{"n_head": 5, "head_dim": 32, "activation": "squared_relu", "norm_place": "pre", "rope_fraction": 0.5, "qk_norm": false, "attn_scale": 0.177, "init_std_o": 0.0365, "optimizer": "adamw", "weight_decay": 0.025, "final_lr_fraction": 0.05, "seq_len": 2048, "dataset": "wikipedia_en"}
Each number is 128 + 32 x the weight over its row's rms, rounded and kept within 0 to 255. Layers, rows and columns count from 0. The size above them is the row's rms in percent of the matrix's.

# layer 7 MLP up, 320x160, rms 0.197, rows 276-318, columns 80-159
size [ 63 119  63  64  87  99 108 101 103  98  87  74  82  66  94 122 114  67 116 117 113 113  90 116 121  71 105 102  63  65 104  67  89 112 103 115  60  99 121 113  95 115  64]
[[133 125  78  83 137 183 135 126 120 101 116 136 156 137 145 121  99 104  49 116 109 123 128 180 140 140 137  93  89 157 155 119 132 121  93  86  98 103 140 131 114 119  88 150 108 147 119  52 137 146 129 124 146 137 176 107 138  67 188 108 140 145  76 127 129 159 108 110 183  96  83  87 120 184 104 102 204  98 134 138]
 [122  96 153 116 124 165 165 119 135  76  69 148 144 209 123  80 107 142 149  84 154 126 119 141 167 173 129 147 148 150 147 151 171 146 151 130 103 120 149 114 158 132 145 147 108 117 136  99  72 111 147 113 110 133 151 123  93 156 182 104 140 135 111 100 133 145 141  95  55 198 127  93 113 122 139 176  61 139 143  88]
 [ 88 142 110 203 112 130 122 138 144 128 104 149 114  56 127  41 155 133  97 154 156 158 139 149 100 154 104  39  80 146 160 106 172 159 113 102 129  79 149 124 173 132 100  62 113 137  85 128 167 164 101  76 161 173  79 107  88  73 141 117 151  69  88 111 173 122 152 154 168  98 141 120  93 137 149 149 109 167 132 172]
 [143  86 169 216 142 155 187  89 139 206 153 121 111 127 116 172 159 122 174 131  85 158 169 134 106 107 175 106 206 140 124 143 164 100 146  86 177 162 118 109 135  84 105  87 112 164 127 113 108 144 146 136 148 185  99 175  66 120  99 124 116 123  80 117 114 112 139 129 167 181 213 203 137 105 121 149 114 102 149  92]
 [169 140 191 101 149  94 129 131 137 168  31 121  86 143 119 102 119 138  34  97 127 170  82 119 141 150 112  81 130 143 133 122 154  99 137 129  91 107 167 124 153 154  76 138 107 159 149 130 109 184  72 105 152 143 152 125 163 117 147  68 139 134 113 141  54  91 128 117 144  78  92 154 115 127 162  27 120 148 118 145]
 [149  94 162  89 159 171 146 122  94 100 146  85 100 124  68 172 120 169 152 105  97 123 129  87 125 153 167 146 183 106 153 104 182 104 134 100  84 181 151 150 136 113  81 181 127 128 166 149  82 163 175 130 174 147 150  60 159 113  93 165 147  67 102 118 177 193  77 109  88 111 114 118  85 138 118 127 147  81  99  95]
 [111 143 115 154  80 144  85 119 153 116 121 133 199 166  98 152 173 121 129 128 127 219 155 163 104 150  80 171 127 115 144 130 139  96 150 138 121  94 148  95 100  91 124 169 122 154 156 143  99 145 110  86 155 182 116 127 122 122 115 152 160 133 133  67 118 142 167 124 136  71  91 120 144 124 121 113 138  66 131 113]
 [163 160  60 131 119 147 172 126 125 141 132 160 131  71 174 138 133 118  70  69 109 188 140 158 165 145 135  70 133 128 119 157 137 124 102 105 141 159 139  91 103 147 143 135  75 155 119 131 117 145 100  82 116 128  91  63 119 111 143  52 210 112 168 157 137 128 171 161 113 119 132 134 188 151  93 107 124 116  57  82]
 [169  98 162 129 144 132 144 130 159  78 100  49 133 113  99 131 130 122 163 114 107 126 136 102 148 183 114 102 177 109 147 186  71 144 134 143  83 108 136  91  52 140 152 153 113  68 142 116 152 126 141  98 143 163  87 111 182 198 150 147 140  51 117 168 154 133 153  58 113 117  72 141  86 164 115 126 132 122 175 141]
 [100  99 175 164 149 124 110  68 108 133 157 106 122 122 128 115 130 158 147 142 131 175 109 136 134 106 101 107 121  77 186 226  96 186 103 150  87 155 183 129  89 130 130 127 104 108 100 124 147 166  36 106 173 126  62  92 164 120 130 112 139 144 151 134 173 107 151 132 137 137 133 163 190 172 145 140 135  91 132 109]
 [100 105 160 125 150 146 155  54  93 156  85 120 138 125 182  90 163 140  93  64 142 153 138 114 127 113 140 159 133  67 103 149 133 108 164 118 131  79 148 114 151 104 147 123 126 122  57 175 105 157 122 183 172 171  62 133 155 105 173  96 151 141 132 124 164 122 150 159 129 104  95 145 151 146 157  85  92 165 109 193]
 [152  98 118 126 107 146 142 146 105 150 115 142 101 114 128  83 136 150 103  99 156 190 103 160 158 114  71 115  88 121 129 147 151 129 138 113  95  70 170 114 117 119 104 164 126 169  98  99 145 130  81 132 141 110 137 187 172 109 163 127 102 114  75 120 167 200 120 136 124  99 149 119  97 166 157  30 105 178  68 123]
 [127 112  86 165 142 172 176  82 161  95 132 161  90  63 142 217 178 115 114 145 133  56 173 111  98 137 104 129  90 107 129  83 104 139 118 127 165 107 141 135 163 116 160 186  99 154 113 164 139 140  87 114 177 142 142 161 147 112  92 131 162 148  89  78 182 155 104 139 150  97 128  96 135 175 114 143 130 141  72  97]
 [150 127 167  99 129 143 155 111 158 106  89 123 184 150 102 103  82 145 116 141  75 123 117  96 111 136 161 101 182 121 166 132 100 127 166 110 167 156 123 122 159 130 167 151 108 160 115 118 135 127 123 132 152 140 159  94  79  77 208 109 101 180 111 133 147 140 157 154 155 188 123  71 118 172 108 182 203  80 171 119]
 [218 102 108 164 153  98 157  69 161 141 178 127 127 139  74  89 185 137 160 130 128 182 113 166 153 162 103  48 134 133 132 194 131 111  98 136 177 121 143 126 158  69 103 129  85 139 126 105 147 151  95 171 144 107 137 140 124 127 104 148 109 138 177 119 147 195 107 119 129 126 137  79  94  82 143 159 124 123  90 108]
 [114 137 118 138  92 149 149 116  67 140 122 175  87 104 160 117 138 134  64  28 127 155 133  60 146 133 146 144 118 131 180 168 158 136 168 109 149 113 185  98 179 144 118 111 128 106 113 100 148 143 126 135 115 117  89 109 174 125  86  74 163 154 144 151 196 154  83 157  37 112 130 146 120 168 114 110  91 158  97 117]
 [ 95 152  85 125  69 166 125 165 107 113 139 131 181 158 111  99 233 137 104 128 130 164 103  80 138 145  92 145 106 137 159 167 100  84 104 167  78 112 133 153 163 150 117 176 121 106  76 127 111 160 178 177 123 185 166  97 113 120  56 131 135 124 150 160 135 124 114 200 104 165 169 150 185 124 123 108 146 141 110 118]
 [114 116 143 115 146 164 146 138  95 179 158 159 110 138 162 111 165  90 128 108 135  94 110 190 164 159 104 127  73 147 134 151 155  76  95 117 102 144 160 172 130  83 150  76 136 135  80 124 162 166 129 117  92 143  75 111 146 144  91 114 150  85 133 142 183 119  65 113 136 123 172 166 182 130 114 105  81 151  82 100]
 [ 81  93 141 141 194 190  78  76  93 128 134 142 132 117 151 165 110  79 160 138 123 203 125 169 144 117 174 120 169 148 156 136 227  81 202 124 139 139 133 122  93 159 142 138 121 171  92 123 142 127 134 121 114 165 120 104 127 146 141 106 182 170 130 124 145 167 145  87 108 142 109 127 127 151  57  86 176 131  64 151]
 [156 121 191 121 135 118 164 140 143 125 164 157 169 174 130 198 192 145 150 113  51 124 155 180 176 125 168  99 124 113 137 109 157 135 165  99 110 143 138  78 140 173 101 174 139 167 115 134 114 159  73 137  91 142 165 149 156 145 112  54 133 137 124 132 159 144 145 116  75  82 130 119 199 125 135 120 113 116  89  55]
 [131  94 202 142 143 143 139 104 146 100 154 146 150 141 112  95 131 169  98 122 123 153 100 161 132 149 169 122 121 144 153 145 114 137 154  95 138  73 117 135 130 156 113 135 110 148  99  96 144 193  80  93 120 126 128  73 137  97  66 125 119 143  78 172  68  98 138  61  15 130  90 135 108 117 141 142 108  61 132 141]
 [ 78 107 213 109 154 157 142 152  88  90 122 182 135 119  96 104 129 171 119 102 143 116  91 177 196 166 117 144 186  90 149 174 137 131 142 121  99 133 174 122 157  84 151  63 126  79 138 142  88 165 112 128 184 173 118  66 141 116  94 118  89 156 140 131  92 138 189 163 101 130 101  72 111  80 149  36 166 122 158  87]
 [ 89 155 200 106 200 165 135 130 157  81  87 108 123 109 144  67 100  77 151 156 159 114 140 123 115 126 133  82 177 113 173  87 103 144  86  94 141 150 208 116 157 117 107 164 133 139 107 136 130 120 136  84 111 174 160  92 129 141 139 145 143  93  84 111 120 152 111  94 126 175 153 117 133 135 109 105 124  69 137 163]
 [156 134 161  70 168 148  93  92  71 145 141  94 117 138 132 126 213 137  97  98 150 179 119 117 118 126  93 180 161 141 135 101 183  60 120 147 173 148 156 138 179 116  91 163 138 165 131 125 117 134 123  85 141 190  96 113 137 120 142 143 130 145 100 138 140 143 110  99 102  49 107 108 155 138 120 146 166 153  97 109]
 [125 133 147 109 179 168 209 129 121 118 120  70 156 125 157 123 160 154 137 117  62 254 144 125 151  91 117  75 138 140 170  87 182  78 177 114  90 132 160 114 163 109 145 166 122 105  87 121 106 181 138 103 109 116 169 198 216 155  95 159 170  94 163 151 123 111 103 150  85 115 149 154 105 140 104 152 127 162  81 131]
 [102  74 187 129 137 131 141 162  94 129 126 115  61 137 150 108 118 141 188 171  80 194 165 122 129  73 130 159 152 139 191  53 135 118 144 127  97 105 125 131 138 102 115 139  99 108 102  83 128 116  93 135 122 162 139  83 175 179  69 147 141 140 156 141  66 110 114  47 102 125 181 141 190 141 151 102 111 170 118 118]
 [156  86 199  94 176  73 162 155 144 204 140 137  96 102 118 182 174 144 116 152 129 198 100 118 104  66  88 135 157 136 209 165 124 136  59 137 141 117  83 131 175 131 139 120  92 128  93 134 148 167  94 123 122 168 183 148 104 177 126 129 119 135 164 145 149 195  99 115 120 114 142 109 116  84 123  91 150 114 104  85]
 [125  54 162 137 169 120 157  78 142 131 149 113 138 172 107 145 108  78 134  61 146 147 117 128 163  72 146 144 179 182 133 201 147  87 155 114 149 168 134  87 142 107 163 137 110 179 142 120 152 140 141 114 150 113  90 171 104 145 157 137 125 157 134 119 165 163 161  76  82 136  81 168 153  77 142  99 115  79 116  83]
 [152 126 123 144 158 130 160 124 167 131 130 168  90 136 117 160  81  68 153 114  77 130 114 104 135 107 147 157 211 130 148  91  72 118 104  83 140 178 134 110 107  67 138 117 120 117 162 126 146 195  78 137 104 135 174 126  96 131 187  68 106 187 125 138 121 125 124  69 145 209 130 116 143 130  97 121 129  55 163 153]
 [105  82  68 111 135 183 167 121  98 191 112 166  96 138 161 105 125 167 125  99 158 187 155 166 149 110  96 103  74 133  92 176 165 106 180 107 125  88 135 122 134 114 109 101 127 160 107 101 131 150  77 165 152 188 139 125 142 111 139 130 135 139  89 146 185 136 125 145 173 115 100 118 142 105 151 144 135 153 142  90]
 [105 113  91  94 134 137 122 102 140  86 199  93 162  75 169 126 141 123  98  99 126 143 116 119 144 139 125  85 124 151 174 106 162 109 120 115 125 156 126 148  99 144 133 165 141 214  92 200 153 121  67 165  76 131  84 148 139 158  38 161 159  86 130 146 130 154  79 109 143  67 134  67 156 135  91 114  96 132  86 116]
 [144 114 214 124 181 132 155 109 166 139 136 166 119 151 124 172 140 170 168 148 136 124 165 127 149 107 126 111 176 148 133 186 165 104 137 102 135 145 145 109 128  48 153 126  93 158 114 159 100 193 107 130 146 153 151 132 170 127 181  83 107 115  93 136 106 148 151 130 108 161 111 111 175  94 126 151 112 103 136  99]
 [154  61 147 139 127 105 211 174 127 141  94 138 139 134 102 134 148 104  98 113 147 146 153 162 233 124  98  88 137 125 134 157 201  80 160 134 122  87 128 149 134 144  70 117 151 184  70 116  98 208 153 134 173 112 104 146 118 114 129  84 120 129 139 154 179 143 146 104 141 102 124 151 110  68 126 104 200  94 130 115]
 [155 103 154 123 122  86 129  60  90 130 133 117 143 115 104 104 154 136  58 140 140 117 130 132 139 113 130 122 171 145 126 119 150  88 170  72 135 145 167 154 137 198 152 118 118 131 162  62  88 154 109  58  99 116 123  74 118 139 125  88 111 107  84 116 116 205  97 151 127 101 137  68 104  98 176 146  93 173  59  82]
 [ 80  81 163  82 119 167 123  70  77 156 142 114 159 126 115 112 106 155 102 135 133 128  98 128 134  89  74 108 103 169 180 139 160 139 149 143 141 115 143 144 144 133 152 128  85 119 117  86  88 115  81 102 155 150 152 110 184 187  83  79 110  91 114 181 132 122 169  48  64  98 151  83 139 110 118 103 135  91  43  87]
 [172 115 181  96  88 130 168 169  98 176 127  96 131  87 169 146 131 118 117  78 108 199 138 147 159 160 155 123 115 127  95  97 133  84 116 100 157 127 146  63 132 113 111 142  95 138  44 124 160 158  73 130  79 101 119  83 180 123 127 154  76 129  71 179 157  85  86  75 134 141 122 135 155 141  74 100 159 140 143 127]
 [172 121 123 163  93 187 129 134 140 152 171 108 128 136 128 142 137 179  82 127 130 118 159 144 140 155 130 148  76 146  98  92 157 146  85 102  87 135 108 113 115 142 148 179 103 198  91  43 152  84 113 158 127 156  84 114 193 126 102 140 143 109 102  86 169  89 106 107 192  98 163  94  91 157  97 125 125 149  99 109]
 [182 115 127 144 103 117 141  70 143 145 167 130 116 143 166 137 135 160 170  91 141 162 166 145  88 104  87 116 135  92 122 126 197 138 190 175 109 110 144 154 117 174 137 137 111 121 128 122 156 148 144  83 141 109  81 100 140 152 105 128 136 128 148 142 137 130 171 109  90 108 145 120 133 167 156 128 211  90 190  79]
 [153 164 122 107 148 132 196 120 106 172 120 110 149 135 124 166 114  60  92 128 130 104 110 193 170 110  71 120  96 107 163 159 205 112  97 130 123 124  98  65 146 148 133 126 106  96 114  97  99 166  99 108 119 109 128 160 128 135 114 195 118  98 108  82 197  93  92 172  78  91  78  65 183 126 134 124 140  97 119 130]
 [139 130 136 141 183 142 183 114 138 114 158 160 102 110 113 167 175  80 100 145 111 129 105 166 152 140 136 118 148 129 149 147 122 107 116  77 153 127 134 140 113 161  58 168 142 149  62 137 136 166  88 138 140 221 127 136 186 188 122 114 123 154 135 122 123 158  46 107 134 143  95 118 133  88  81 125 146  92  95 130]
 [115 147 169 112 161 103 144 134 121  76 105 141 161  88 109 208 165  66  90 103  91 129 135 200 155 118 135  98 140 122 121  96 141 148 162 121 124  90 193  85 168 115 114 134 151 164 141 145  85 192 100 105 142 113 119 112 142 124  92  70 145  81 133 126 122 125 157 111 108  64 128 128 150 157 156 101 222 107 131  72]
 [ 77  84 113 151 130 124 147  91 147  92 136 151  93 147 143  79 163 181 106 115 157 140 123 112 115 109 151 198 115 158 174 153 146 180 115 132 144  84 104  69  91 140 147 100 107 165  91  93 107 154 168 104 174 159 181  83 206 143  98 154 151 139  67  68 117 169 119 143 127 144  71 140  95 183  78 114 140 153  72 145]
 [118 120 102 163 117 140 123  85 134 113 118  80 149 130 148 125  88 103  99 130  38 151 152 105 122 154 159 176 117  98 195  97 103 127 136 132 147 185 152  59 135 194 163 102 111 163 181 105 128 171  96 109 157 169 143 106 101 125 147  87 142 153  66 134 145 114 104  52 189 151 135 136 135 139  91 157 110  61 189 157]]
# layer 7 MLP down (transposed), 320x160, rms 0.184, rows 276-317, columns 80-159
size [ 66 119  67  65  89 101 110  99 106  99  90  85  90  63  95 119 117  68 115 103 109 110  94 118 111  74 107  98  77  71 105  73  91 106 104 114  65 101 120 110  91 117]
[[145 131 116 101 144 106 140 105 125  84 124  98 121 101 124 116 172 153 110  81 123  99 137 107 157  97 137 143 133 111  79 136 163 121 147 128 136  92 161  72 150 162  80 157 240 100 116 169 106 115 173 126 124 120 106 145 153 156  76 132 117 133 161 133 127 154 122 136  76  97 131 137  88  81 123  87 113 150 127 128]
 [132 135 170 179 116 173 122 163 112 152 112 165  98 156  99 133  96 178 114 122 165  67  60 139 166 140 128 127 150 111 140  60 192 134 115 126 158 119 136 126 166  66 147  46 113 109 137 137 133  86  76  82  96  72 129  90 106 123 122  89 125 125 103 203 141 105 120 103 153 167 123 127 140 168 140 195 141 112 115  98]
 [110 125 136 120 126  83 131 120  88 117 124 112 140  55 137 129 203 132 114  96 155 135 123 113 146 123 136  94  94 114 132 137 112 131 132 126 126  85 201 125 153 170  79 177 190  89  93 196 103 101 139 108 160 125  84 129 143 203 121 159 126 138 155 143 123 132 118  99  85 111 133 165 120  42 149 121 117 153 121 102]
 [140  97 127 102 157  74 156  79 110 124 133 113 158 108 123 124 161 130 112  83 172 100 125 127 141 116 110 139 143  72 132 139 160 112 155 162 128  88 153 115 176 149  78 195 190  67 158 168  65 101 171  88 127  75 111 136 155 143 106 200 133 155 163 167 102 110 134 155  80 105 152 158 138  79 167 130 109 143 113  97]
 [131 132 125 130 137 118 158 151  96 147  95 110  92 135 156 145 132  85 129 105 113 143 125  97 124 123 124 157 111 161 139  75  76 212  90 153 119 117 101 146 137  86 129 113 127 140 129 124 149 133  83  64  84 115 194 152 116 124 110 152  91 115 134 130 105  98 191  93 192 163 138 100 136 160  96 147 104 146  89 110]
 [140 118 110  90 175  84  75 128 114 160 150 106  86  74 134 130  74 131 134 100 114  71 175  85 196  78 117  79 114 137 133  82 128  91  68 107 100  89 120 158 117 145 217 169 112  97 103  87  88 110 174 172 104 167 108 113 124  87 158 148  84 158 155 143  56 185 145  69  90 147 148 148 182 128 157 108 127 133 125 145]
 [ 89 122 168 165  71 183  89 157 228 140 116 156  88 140 102 111 176  91  63 150 183 136  97 158  72 163 138 180 150 167 160 113 148 120 139 149 116 143 173 109  92 110 143 111 140 156 129 124 118 111  96 118 125 150 118 131  77 140 176 127 122 135 154  84 137 128 165 136 132 114 144 129 111 116  69  48 120 134  89 101]
 [156 166 170 134 150  77 140 123 149 107 107 144 140  76 139 142 167 150 105 120  87 111 142 174 178 143 107  99 183 142 186  84 104 124  91 140 127 111  81 118 104 142 143 117 132  99 144 152  94 133 149 110 129 147 116  91  90 118 131 109 170 136 108 125  69 232 157 101  92 184 167 150 188 143 155 107 128 139  89 127]
 [164 103  83 156 146 177 144 164  93 112 130 126 114 118 122 108 121 101 209 139 124 124 135 131 136 139 106 173 177 140 154 107 113  79 125  99 143 105  97 136  85 166 166  94 150 122 113 129 129 113 100 132  88  91 135  78 125 131 148 150  52 119  72 134 102 107 161  97 163  85 131 142 110 122 125 194 167 192 188 117]
 [ 93  85 165  57 103  75 100 137 171 109 139 147 109 174  99  82  61 136 107 174 130  77 166 107  89 137 111  94  99 149 131 160  65 144 115 161 124 127 120 171 150 128  63  88 116  92 101 104 108 160 117 132  59 152 157 139 115 137 120 107 123  99 103 179 142  99  99 127  94 110 130 175 110 143 115 133 159 108 126 136]
 [126 106 125 137 111  92 140  69  99  66 161 102 169 112 152 124 135 181  81 135 109  98 125 140  97 178 152 122 103  84  41  89 137 132 116 105 133 119 140 132 128 166 152 162 195 102  87 170 161 106 157 111 121  98  84 149 187 152 140 112 148 145 128 156 102 130 165 159 114 181 111 162 142  67 192 106  79 122 108 169]
 [160 103 114 117 168  56 164 138 131 135 136  76 190 162 130 128 125  75 112 151 107 121 115 158  48 110 138 119 191 111 153 129 103 169 146 180 172 170 142 139 156 146 111 165 219 134 128 180 155 137 180 107 154 166 107 161 171 157 169 103 159 128 138 142 168 130 164 100 108 103 151 158 163 126 133 112  93 127 142 102]
 [132 175 150 154 123 154 116 184 152 158 164 127 106 103 115 172 186 132 130 147  99  64 104 138  87 113  99 115  94 103  88 128 124 125 150 175 125  92 114 181 104 148  89  96 200  98 134 117  92 121 164 101 118 147 107 145 128 107 111 180 172 163  88 109 131 138 146 152 134 160 142 172 120  97 165 133 133 141 138 171]
 [119 100 147  78 149  91  72  62  82  96  90 114 166 116 110 142 138 130 110  74 142 140 111 126 144  92 142 144 154  90 121 150 149  95  98 142 157  93 135  68 158 162 115 166 182  72 140 152 139  75 214  99 134 109 110 142 150 156 140 171 143 143 170  93 103 154 141 112  74  70 106 121 104  79 112 100  96 141  95 117]
 [162 150 130 157 103  87 138 166 129 123 124 167 153 137 156  87 125  67 147 131 159 174 158 174  77 114 140  80 204 140 126 129 126 120 152 194 180 121  90 200  99 112 194 176 119 135 124 174 143 117  76 125 143 113 153 121 139  99 103 116 138 121 137 167 138 169 140 122  99  96 176  64 185 137 149  98 120 222 103 143]
 [ 68 128  91 153 153 140 164 185 110 153 153 139 102 153 140 138 102 109 110 124 140 100 150 113 173 173  91 108 135 178 196 128  86 123 122 103 115 182 182 142 136 107 174  98 115 101 109 138  83 149 171  98 141  89 119 104  93 147 149 105 108 149 148 129 149 132  77 129 109 118 126 139 112 144 102 180 100 168 162  90]
 [125 147  96 122 139 175 188 130 157 100 187 112 165 165 152 172 122 139 147 119  42 182 142 125 126 142  97 122 149 108  62 201  34 162 121 131 117 105 127 129  91 149 142 155 150 102 104 163  85 159 130 122 114 147 163 106 122 121 136 159 149 107  80 212 148 105 108 185 140 105 164  88 116 128 127 129 174 131 158 111]
 [107  89 180 130 107  87 119  72 114 122 147 113 151  61 121 126 149 138 117  96 111 105 122 124 170 153 152 127 149  68 109 224 121 138 128 163  68  32 144 106 136 132 103 128 162 105  91 167  74  48 159 133 107 111 112 128 176 109 137 141 151 127 141 118 111 158 103 141  43 122 102 175 132  91 145 113 106 179 133 155]
 [155 116 193 122 159 113 130 140 161  97 189 159 104 105 113 184 111 155 148 151 117 129 154 107 159 159 139  84 123 159 172 174 152 134 159 106  71 170 161  99 133 155 170 101 120 131 104 170 184 142 182 116  42 102 100 142 114 144  84 136 144 139  55 112  83 156 171 128 101 125  90  59  54 128  97 159 104 133 132 116]
 [140 121 118 172 145 173  68 155 134 131 139 138 159 128 111 117  63 132 183 190  95 146 152 113 142  93 171 186 120 146 161  97 124 156  85  99 142 158 143 117 150  89 139  81 199 125 125 146 149 127 108 102 189 153 150  85  90 104 180 106  95 125  88 103 117 108 115 159 178 178 117  97 134  91 178 156 142 125 136  99]
 [136  87 145 167  88 197 119 122 106 117 208 132 114 146 186 163 130 122 145 152 119  96  80  93  69 124 161 140 120 144  91 158  72 144 130 181  90 102  94 138 144 149 125 123 166 160 108  81 136 143 108 149 139  94 100 109  85  47 144 154 160 160 110 170 117 113 176 158  54 149  73 165 121 112 121 110  60 111 126 190]
 [ 98 110 213 115 149 169 149 160 132 120 129 132 150 138 159 116 172 155 147 136 101  55 100 190 104 101 185 140 117 135 127 136 111 115 120 135 159 135 128 132 119 167 128  64 182 152 174 162 105 143 155 152  99 143 120  71  82 106  99 120  81 160 130  84 111 147 132 131 133 140 123  55 171 107 140  66 114  73  85 142]
 [154 138 161 173 118 118 128 147 143  85 170 147  99 160 128 154 135 115 122  75 121 170  33 121  91 123 144 133 171 146 139 138  66 123 110  71 160 160 113 141  96  87 142 167 134 124 105 197 154 187  99 142 115 121 112  92 155 101 103  86 131 149 124 178 100 173  50 108  67  80 105  91 120 116  78 104 144 127 180 112]
 [ 88 117 131  94 125 159 129 111  63 120 145  94 107 187  97  82 170 163  59 158 159  96  97 114 161 119 106 138 111 137 157 124 138 105 137 110 137  96 190 124 149 108  97 163 123 145 106 145 116 174  89 154  89 109 112 122  91 149 167 157  96 159 121 105  66 126 122 152 164 138 146 114 152 119 118 161 156 102 105 186]
 [158  44 134 158 136 151 140 155 201 145 140 162 104 143 168 145  99 113 150  45 112 117 112 150 120 100 127 109 138 127 191 165 100 127 158 114 132 105 154 114 110 122 128 117 156 145 180 180 108 123 155  97  47 116 105 145 159 117  95 183 131  99 131 153 121 130 165 123 124 126  91 126 145 141 161 185 192 117 144 112]
 [128 157 178 143 170 117 113 170 146  71 128  87 159 108 107 133 174 113 185  86 150 115 134 110 142  85  84 123 115  87 114 120 129  84 141 177 171 149 107 155 156 160  61 185 168 114 110 161 115  99 157 164 154  98 128 200 201 144 138 163  93 175 181 167  78 152 151  87 105 109 194 151 146 109 128 108 125 148  95 138]
 [164 156 108 119 140 102 103 122 113 142 163 139 122 158 167 194 103 144  75 153 174 107 135 165  96 155 127 159  88 195 114 124 117 143 115 197  97 147 144 123 162  99 165 123 126 135 105 128 145  93 114 149 202 114  97 118 180 136 180 101 170 124 155 157 167 144  86  60  91  94  96 187  87 158 153  85 102 132 134 162]
 [156 103 121 175 144 121  99 127 114 162 212  78 110 114  43 179 131 128  61 194 148 117 110 128 104  81 154 177 107 169 153 127 111 150  77  69  39 158  81 133 131 130 108 150 152 180 179  82 132 102 160 150 142  70 105 109 151 109 121  99 106 115 162 101 125 150 164 147 108 115 174 131 155 113 137  95 120 117 123 147]
 [131 139 126  78 146 108 145 101 121 142  72  95 129  60 100 130 119 118 116 145 131 111 131 131 150 137  92  94 125  78 118 155 151  84 146 116 153 114  95 130 153 128 129 149 213  62 158 180  99 131 140 121 120  88 145 122 143 144 130 175 160 170 145 134 156 136 163 153 121  98  70 116 129  78 103 134 119 132  93  60]
 [129 145 153  56 166 154 139 134 122 107  81  91 156  83  83 142 137 107 137 115  54 144  74 118 154 132 125 148 138 125 134  53 130  66  89 173 165  96 130  98 131 141 131 134 205 139 104 166 108 139 139  97 112 130 172  87 161 146 173 104 128 111 135 151 121 163 133 114  98 168 102 169 144  83 116 121 136  83  88  70]
 [155 117  80  99  75 145 141 131 183  91 231 123 135  92 149  91  94 154 112  61 138 105  81 118  78 145 130 146 161 157 167 146 163 153 101  95  87 174 123 131  78 160 146 178 128 177  70 196 149 136 105 165  96 131  83 141  92 139  88 116 157  51 106 152 128 162 105 155 132  86 150 113 123 135 120 164  86 134 139 118]
 [149 117 118 114 174 130 106 113  69 102  88  98 100  99 125  79 160 121 128 116 128 139 174 126 137 116 110 122 139 128 106 190 145 164  93 167  97 121 161 127 168 175 146 164 156  82 123 151 143 131 123 122 139 159 127 100 161 118 120 112 107 120 179 117  46 150 144 172 118 121 161 110 181 109 143 103 153 184 147 117]
 [123 176 106 175 138 108 190 164 158 105 163  90 145 175 131 184  63 104 149 199 133 104 138 143 149  87  98 116 156 175 130 128 187 141 110 127 153 119  58 141 135 122 194 147 255 157 113 136 165 159 150 120 110  60 173 134  93 121 153 157 157 103 150 151 121 115 109 111 154 106 128 143 116 167 121  98 128 142 123 111]
 [ 85 109 161 201 101 172 128 100 111  97 113 103 135 137 153 154  96 133 146 119 100 142 150  66 125 100 186 138 128 108  92  89 118 118 131  80  84 169 147 139 124 130 124 148 208  77 144 111 155  82 137 103  88 158 142  87 108  92 178  88  61  86 111 146 137 149  72 143 134 156 120 154 140 156 136 152 120 142 145 156]
 [146  95 160 109 118 184 127  96 112 149 108  94 116 164 128  80  74 125  81 123 125  99 134 135 117 105 112 152 134 128 119  91  84 112 112 117  90 153 139 140 202  65 123 100  75 133 169 105  90 121 143 138 168 109 101 136 185 163 130  87  63 103 119 169 155 115 130  99 124 107 146  55 171 114  78 123 124  86 129 121]
 [112 129 148 141  87  85 158 160 116 108 158 129 108 162  98  90 135 100 118 106  79  74  82  70 170 160 149 150  76 117 122  95 171 127 103 156 134 133 112 143  95 157 148 129  94 167 133 115 136 202 147  89 133 126 168 168 138 112 125 194  78 156 110 194 157  52 157 143 185 147 120 120 122 108 124 126 105 101 128 127]
 [133 113 116  81 115  60 139 129 120 104 144 135 139  77  92 129 172 125 116  91 111 160  97 103 152 134 141  73 108  83 154 147 117 114 136 155 126  82 120  84 126 170 143 168 213  78 107 175 107  99 168 115 122 111 104 147 122 155 119 165 132 122 167 114 118 120 145 143  67 108 136 138 100  85 107 128 156 124  67 143]
 [160 132  97  93 134 144 134  99 165 172 174 129 133 124 155 149 128 119 173  98 126 157 159 110  93 103 105 164 113  90 121  61 138 132  96 131  94 154 119 194 151 159 134 136 111 176 148  90 176 178 113 126 104  66 114  86 104 128 150  99 144 134 128 125  96 130 158 180  96 132  92  89 109 163 172 170 108 128 214  93]
 [114 117 119 132  94 165 156  75 163 134 173 103  82 116  89 155  63 111 161 134  49 131 184 127 143 108 136  61 100 160 153  54 112  74  94  82 118 113 105 119 142 180 157 123 150 111 138  51 147 118 139 126 110 152 228 180 140 120 129 127 144 110  89 109 116  50 135 151 102 155  89 108 147 139 173 111 104 129 154 158]
 [157 136 132 111 148 152 142 147 121 138 140 113 112 158 120  77 148 128  70 150 173 111 134 123 141 126 132  86 129 164 235 152  68 128  98 167 140  75  94 149  89 147  56 118 178 101 174 113 155 105 103 168 106 180 161 139 146 107 101 146  62 163 111 104 188 135 126 145 159 175 168 148 164 124  92 127 119 129 125 177]
 [165 122  85 151 128  77 116 123 133 109 141 174 148 208 142 102 115 176 187 107 133 132 119 135  42 197  71 106 110 128 152  56 121 135 110 150 138 110 135 148 135  91 166 119 255 151 151 131  96 100 135 154 127  91 102 119  95 119 140 102 134 118 101 133 128  90  94 131 113 128 114 120 109 161 158  77  49 122 124  97]
 [135 131 107 134 127  67 144 101 128 157 112 170 104 122 126 113 162 150 118 151  67  79 148 174 153 163 162 150  85 152 144  97 130 167 145 127 100 126  82 131 145 112 188  46 181 145 103 114 107 162 110 119 162 102 185 116  74 109  97 135 115 126 121  95 115 155  89  99 148 153 107 123 110 130 107 164 123 136 150 113]]